Weights of a small GPT-style language model, trained from scratch on English Wikipedia.
Size: MLP 768 squared ReLU, vocabulary 2265, 8.46M parameters.
Training: a variant of Muon for these matrices, 351M tokens, 5605 steps.
Each number is 50 + 15 x the weight over its row's rms, rounded and kept within 0 to 99. Layers, rows and columns count from 0. The size before them is the row's rms in percent of the matrix's.

# layer 5 MLP down (transposed), 768x256, rms 0.0704, rows 189-201, columns 0-127
105:50 47 93 67 71 66 58 48 58 77 36 55 57 69 54 52 70 34 39 47 49 42 63 47 55 60 59 19 63 60 53 66 62 67 43 67 35 53 41 44 37 22 46 52 66 66 70 22 58 66 79 52 28 15 41 63 53 41 58 56 25 37 41 72 49 53 57 76 44 36 61 59 19 39 50 39 65 40 42 34 59 54 57 45 49 38 41 43 66 40 56 56 54 51 47 45 77 50 29 63 19 59 43 39 48 43 26 59 23 47 17 63 35 38 37 52 53 49 67 48 49 43 35 57 48 55 33 15
099:70 36 53 42 54 49 56 61 59 38 57 54 74 62 62 25 40 64 46 59 29 43 52 60 56 65 63 64 47 49 36 57 60 59 52 40 39 40 37 38 42 50 18 58 54 55 53 64 49 57 73 42 53 61 49 55 75 62 32 24 50 63 58 56 39 64 42 83 43 65 32 69 76 55 33 34 25 32 74 41 67 48 34 32 47 73 43 39 68 50 28 42 36 78 66 84 67 42 42 52 33 30 44 34 53 83 41 65 37 12 81 60 58 59 48 48 41 43 39 60 40 81 49 41 66 62 47 66
098:38 52 33 29 57 44 63 65 29 32 70 37 56 23 22 60 57 50 36 54 52 62 28 25 56 34 50 37 59 41 66 22 58 56 50 78 69 33 46 43 57 56 09 51 42 62 50 46 59 78 49 48 36 47 45 65 47 69 62 91 55 66 54 51 68 47 38 79 43 35 67 64 31 55 68 37 47 47 37 17 61 32 54 39 60 49 40 42 44 54 61 52 76 65 71 48 74 63 54 50 72 69 39 21 46 42 74 52 88 37 63 53 58 51 52 34 42 32 55 60 66 62 62 48 64 54 35 49
080:53 43 40 36 81 75 49 44 55 66 36 48 67 50 33 47 38 89 39 44 25 58 75 11 44 74 49 56 63 46 36 38 33 31 49 18 45 55 56 57 68 56 38 53 55 44 56 43 36 68 53 60 58 56 36 36 46 34 44 29 45 68 61 59 67 83 16 58 24 66 33 48 40 35 47 34 32 78 45 45 51 76 54 39 53 36 50 40 58 79 34 38 56 50 63 75 42 45 33 51 48 37 52 75 48 70 63 68 61 58 83 56 31 48 69 48 42 55 67 56 36 62 44 53 54 49 46 45
105:25 48 61 59 45 45 57 60 47 47 44 42 39 85 42 55 58 53 58 36 68 63 56 49 42 35 21 64 40 72 41 44 35 29 43 59 45 40 36 32 60 50 70 21 55 41 57 23 39 36 52 41 53 14 72 51 36 45 51 42 19 33 51 43 68 43 43 81 32 60 58 46 54 81 24 41 45 59 38 57 23 43 46 68 40 71 61 62 51 46 69 36 48 62 44 64 24 33 68 66 54 32 61 53 54 60 64 65 39 78 44 44 56 50 76 63 60 27 75 56 48 42 40 54 04 44 76 52
085:59 41 45 46 62 66 62 50 51 25 32 37 55 66 18 68 45 24 28 58 45 58 43 72 76 70 76 52 30 34 60 54 45 54 40 65 52 64 84 37 21 68 70 63 70 57 42 35 39 46 44 57 41 48 39 44 33 48 42 63 38 63 63 61 68 59 58 57 15 54 46 36 67 60 43 81 37 63 26 54 61 42 58 31 60 61 33 27 50 45 60 63 28 40 52 42 43 46 58 54 45 44 56 65 30 54 66 28 39 55 79 69 43 33 26 58 49 43 50 60 64 51 43 51 48 41 34 68
092:29 35 47 56 39 44 51 74 24 71 56 41 36 56 54 82 70 39 50 46 51 81 43 36 54 41 55 66 54 33 53 64 73 38 54 39 60 41 31 38 64 54 69 27 18 59 21 56 36 48 44 69 50 39 50 76 22 23 53 50 31 54 62 46 39 56 58 37 31 35 34 47 70 36 81 41 39 51 31 37 38 52 41 63 35 53 53 04 44 33 68 41 43 54 38 41 37 58 39 52 46 43 49 51 30 30 33 36 31 17 30 73 24 53 57 50 67 57 37 47 36 48 38 79 47 45 70 52
095:37 63 55 63 41 12 34 78 65 27 52 59 54 52 28 43 50 62 51 81 25 55 42 51 55 59 43 46 48 39 36 40 23 76 70 49 40 49 67 41 47 22 56 43 39 37 35 63 44 42 65 57 53 54 49 29 64 59 47 45 28 54 67 57 51 46 65 78 42 43 68 55 26 35 45 39 42 48 56 66 64 79 28 60 69 41 35 51 53 46 43 64 34 28 42 28 57 82 43 68 38 18 29 52 12 41 55 68 60 61 42 72 31 47 62 25 56 66 66 26 54 58 46 34 55 52 31 46
088:39 51 43 42 49 63 86 58 67 54 70 59 17 57 48 63 39 73 31 69 86 65 52 39 78 32 51 61 47 46 79 59 35 52 49 64 41 60 20 32 26 76 53 62 47 42 56 36 72 57 40 26 40 49 34 33 43 32 22 18 40 42 58 56 52 56 35 48 55 54 37 22 60 43 30 39 48 60 44 52 57 42 36 73 50 37 67 43 52 42 49 39 60 41 37 63 61 78 61 62 40 31 46 33 39 33 44 52 44 71 55 86 27 22 55 49 42 44 24 74 32 55 64 62 33 52 48 30
100:42 44 54 74 46 46 47 13 54 45 48 53 48 57 40 79 31 46 51 47 24 48 57 29 48 70 53 73 48 49 59 32 37 57 46 74 59 80 29 68 54 33 56 54 42 59 45 19 55 50 40 44 59 75 45 30 49 29 42 36 60 67 19 64 58 60 31 56 47 74 32 55 68 51 32 61 28 40 48 61 57 44 53 62 57 32 53 59 48 50 85 72 68 54 32 61 40 65 52 58 48 56 44 41 56 63 69 44 55 40 49 32 51 69 39 54 58 80 40 72 33 34 50 48 27 68 54 31
095:28 76 39 34 66 55 36 30 48 25 61 53 75 34 49 50 64 40 33 45 44 39 56 50 58 55 39 66 79 47 39 32 65 31 77 46 39 38 30 63 69 56 60 66 26 27 34 45 57 53 31 55 45 53 32 50 55 31 54 17 52 54 47 43 47 36 75 61 55 46 72 50 34 47 51 50 68 44 18 42 69 29 69 82 52 65 76 58 41 40 12 48 62 37 34 29 56 52 67 67 38 64 57 41 43 41 34 56 67 29 33 53 27 41 50 41 48 59 74 61 31 46 64 27 67 50 44 66
107:61 55 60 68 50 81 54 37 57 68 70 38 46 40 58 65 37 39 80 73 47 38 40 55 38 43 55 45 58 16 46 46 31 36 47 42 67 67 46 67 52 51 71 29 24 76 61 48 26 45 33 66 81 30 55 60 43 53 46 50 38 57 41 61 38 30 70 64 76 53 59 55 55 32 27 34 63 67 38 56 61 65 33 33 75 18 67 62 30 88 75 47 43 55 68 48 35 31 51 64 46 18 52 70 18 47 51 58 79 45 59 66 58 22 70 27 46 35 46 64 37 49 58 32 75 41 38 43
100:53 44 53 48 71 54 37 77 26 52 55 60 50 70 65 53 53 74 51 46 65 40 41 64 48 57 52 75 68 61 29 59 54 56 76 42 33 17 82 23 35 46 68 77 43 49 65 55 37 42 43 40 40 31 35 59 45 60 37 55 59 51 40 54 42 30 17 61 39 64 27 22 34 38 44 76 72 62 36 52 48 58 49 75 52 40 55 56 36 55 37 46 51 29 58 36 67 68 57 17 84 47 20 38 47 56 68 47 56 09 35 47 74 15 46 66 53 54 35 82 60 29 62 27 75 46 54 51
# layer 5 MLP up, 768x256, rms 0.124, rows 190-202, columns 0-127
122:47 60 58 45 41 52 55 94 41 36 56 41 35 90 60 30 44 40 34 54 41 32 76 72 43 74 54 71 59 57 44 35 51 32 66 81 35 61 52 61 42 53 44 55 29 46 60 35 25 48 69 34 42 59 39 44 44 40 54 75 57 46 75 43 47 63 14 70 62 99 40 43 73 64 12 43 54 44 50 62 53 54 65 46 28 70 42 47 71 55 70 44 55 46 73 73 58 37 36 48 44 48 32 52 41 70 43 40 57 30 64 49 34 54 40 54 40 38 42 50 51 48 52 50 49 43 34 40
085:37 31 79 56 44 16 84 60 49 70 51 54 38 44 46 57 40 44 58 58 37 61 55 45 60 54 40 37 58 52 52 51 57 40 40 55 75 41 51 62 46 35 42 37 46 46 36 42 41 53 75 46 62 84 42 27 37 58 31 43 01 68 67 53 60 66 50 42 38 59 53 45 73 73 33 30 60 40 33 30 61 41 54 49 70 35 24 67 55 72 41 71 50 42 45 63 75 42 61 60 59 29 33 28 76 13 30 54 72 48 60 50 50 51 41 51 62 50 56 31 50 39 63 21 80 50 53 59
096:52 78 49 67 41 41 61 66 55 51 39 43 32 80 57 64 25 36 63 37 36 58 43 55 49 41 57 24 53 60 63 54 40 51 39 42 49 48 25 38 31 92 45 37 58 51 35 55 46 55 45 60 43 61 73 31 61 58 63 76 12 38 49 85 13 65 77 31 59 57 26 62 72 46 38 69 32 33 53 48 21 23 46 60 39 66 54 45 34 41 82 65 67 28 37 37 67 64 55 05 49 71 43 62 59 64 36 55 50 41 52 44 48 60 32 40 55 53 49 50 37 27 51 53 59 44 60 62
105:29 44 30 64 50 44 34 52 45 30 50 34 62 69 46 61 54 52 76 23 45 62 76 32 53 40 46 61 30 49 58 40 66 30 58 60 33 62 75 30 44 46 58 44 65 49 69 00 58 68 24 40 83 42 57 50 57 52 65 46 31 53 44 64 51 39 37 68 62 56 62 62 50 43 38 37 47 16 41 57 43 63 63 67 54 43 44 60 56 54 55 39 59 27 57 53 47 26 53 72 35 56 47 67 53 87 51 61 62 56 35 12 56 35 27 31 87 34 67 56 43 46 48 42 57 49 51 38
090:32 27 66 52 42 73 46 47 31 37 60 48 58 44 65 40 47 46 16 75 57 59 74 52 31 27 40 65 07 48 56 42 51 52 29 53 66 64 21 45 63 53 74 46 77 55 61 97 41 53 44 19 55 51 57 54 47 37 34 45 42 45 34 23 27 50 27 76 77 55 48 32 55 67 42 65 57 56 65 45 52 46 35 25 54 46 51 57 62 49 52 48 47 67 82 50 65 47 54 55 62 41 15 29 46 50 26 60 55 35 54 62 29 47 27 67 49 72 48 62 72 33 41 37 36 37 51 47
098:62 40 53 69 27 49 47 70 36 68 33 31 47 55 53 37 39 64 57 65 50 51 55 55 50 41 29 38 67 28 40 62 48 52 46 50 31 67 57 48 48 59 35 51 63 46 59 56 35 54 33 42 28 56 61 30 75 33 38 43 54 87 51 36 46 48 62 51 53 13 74 60 49 78 58 57 50 33 56 24 33 54 54 49 35 58 35 32 57 48 52 40 41 63 47 45 48 68 56 55 47 53 39 28 47 34 80 53 37 79 50 50 46 38 36 79 47 39 65 36 40 18 59 39 39 56 49 37
096:63 13 59 58 53 71 34 57 53 52 67 66 71 28 62 45 61 55 52 65 58 59 35 69 40 64 40 69 71 58 36 55 63 50 59 41 62 59 48 56 62 39 64 48 61 22 39 70 63 54 66 28 65 33 43 29 21 29 56 33 46 65 49 74 40 59 62 51 21 27 47 53 53 46 59 41 58 45 25 32 22 63 38 50 35 57 59 21 47 29 41 47 48 90 56 81 69 64 59 42 39 54 72 56 72 44 50 40 39 53 45 48 48 59 59 50 39 69 76 51 51 39 57 34 68 50 79 59
091:22 62 59 67 48 55 36 50 57 54 43 35 32 56 55 45 58 64 55 39 54 76 38 40 31 09 55 25 58 54 49 26 52 62 35 34 28 37 70 47 32 46 57 22 63 37 47 33 22 70 49 43 39 62 35 68 47 60 59 32 72 61 43 45 60 27 46 57 30 47 59 54 55 30 72 35 59 69 39 59 70 48 51 51 59 55 64 50 63 16 67 47 47 61 12 48 63 42 72 42 48 62 62 62 60 46 48 57 60 57 30 32 71 50 40 68 58 68 07 50 09 51 37 56 66 45 63 37
098:51 71 62 65 33 38 55 38 29 43 58 53 35 60 57 40 38 54 42 62 46 20 42 43 45 50 28 49 77 37 33 77 50 43 50 26 62 66 65 62 54 59 60 49 58 51 33 42 63 45 53 35 60 52 66 46 69 08 51 49 38 56 66 54 45 53 38 72 24 70 55 61 83 48 36 47 88 62 61 83 35 26 62 56 72 68 22 53 41 69 59 58 56 45 60 14 39 69 39 56 38 08 52 44 52 39 44 50 68 55 51 22 42 42 66 56 46 40 54 58 62 64 47 53 49 43 35 46
096:52 46 62 59 37 80 55 24 53 66 54 55 29 57 50 66 57 56 51 94 51 73 32 47 54 44 40 45 60 34 43 38 43 45 44 51 54 32 22 51 64 30 67 46 51 48 54 59 43 79 46 83 48 29 37 33 34 63 38 59 34 44 63 66 43 47 65 45 54 38 45 59 36 27 62 54 47 41 37 52 34 50 34 34 56 59 46 47 87 46 74 45 66 69 48 57 78 51 30 80 36 62 78 79 51 61 58 55 83 36 54 63 62 52 40 57 30 50 84 56 49 53 36 51 63 37 61 76
106:40 75 48 42 08 41 54 62 37 43 56 47 48 43 58 69 39 45 55 41 56 54 52 43 51 30 48 43 53 52 51 53 18 56 79 28 54 64 57 65 52 57 66 46 45 83 92 66 27 48 21 58 46 31 42 54 57 41 49 52 20 42 47 82 35 48 58 38 53 29 13 45 57 58 92 55 64 54 34 78 45 58 51 46 75 72 44 51 28 59 45 61 73 52 78 68 31 50 69 65 66 49 59 44 55 68 57 65 37 45 56 53 66 46 34 53 57 49 42 32 35 40 58 55 61 49 38 64
108:09 55 67 64 32 44 90 44 54 59 66 35 57 43 78 40 54 52 54 41 35 50 38 53 58 22 56 69 68 49 59 45 54 44 50 38 34 53 40 43 44 62 39 40 74 66 52 41 67 15 78 53 26 11 84 40 55 14 51 56 25 51 34 51 45 38 32 55 43 20 33 44 48 46 50 35 55 55 57 35 45 45 54 56 55 50 29 22 57 66 37 57 39 61 80 57 28 54 38 60 25 50 35 53 60 61 52 77 64 43 41 58 42 62 43 48 66 45 52 62 42 27 45 49 53 50 75 76
103:39 48 54 54 32 47 54 32 55 48 59 54 47 62 50 29 56 43 45 52 67 43 03 62 56 46 65 46 71 20 34 66 68 41 55 56 43 27 48 51 70 53 58 66 39 65 29 40 37 48 65 45 47 32 62 45 52 42 56 49 50 59 15 33 18 47 54 51 67 38 30 27 25 52 07 59 48 53 50 32 56 27 28 44 51 43 80 61 20 53 69 57 57 81 50 19 41 25 72 36 50 70 82 48 16 36 47 20 58 51 48 65 52 44 74 34 38 49 59 72 68 37 48 58 48 49 91 37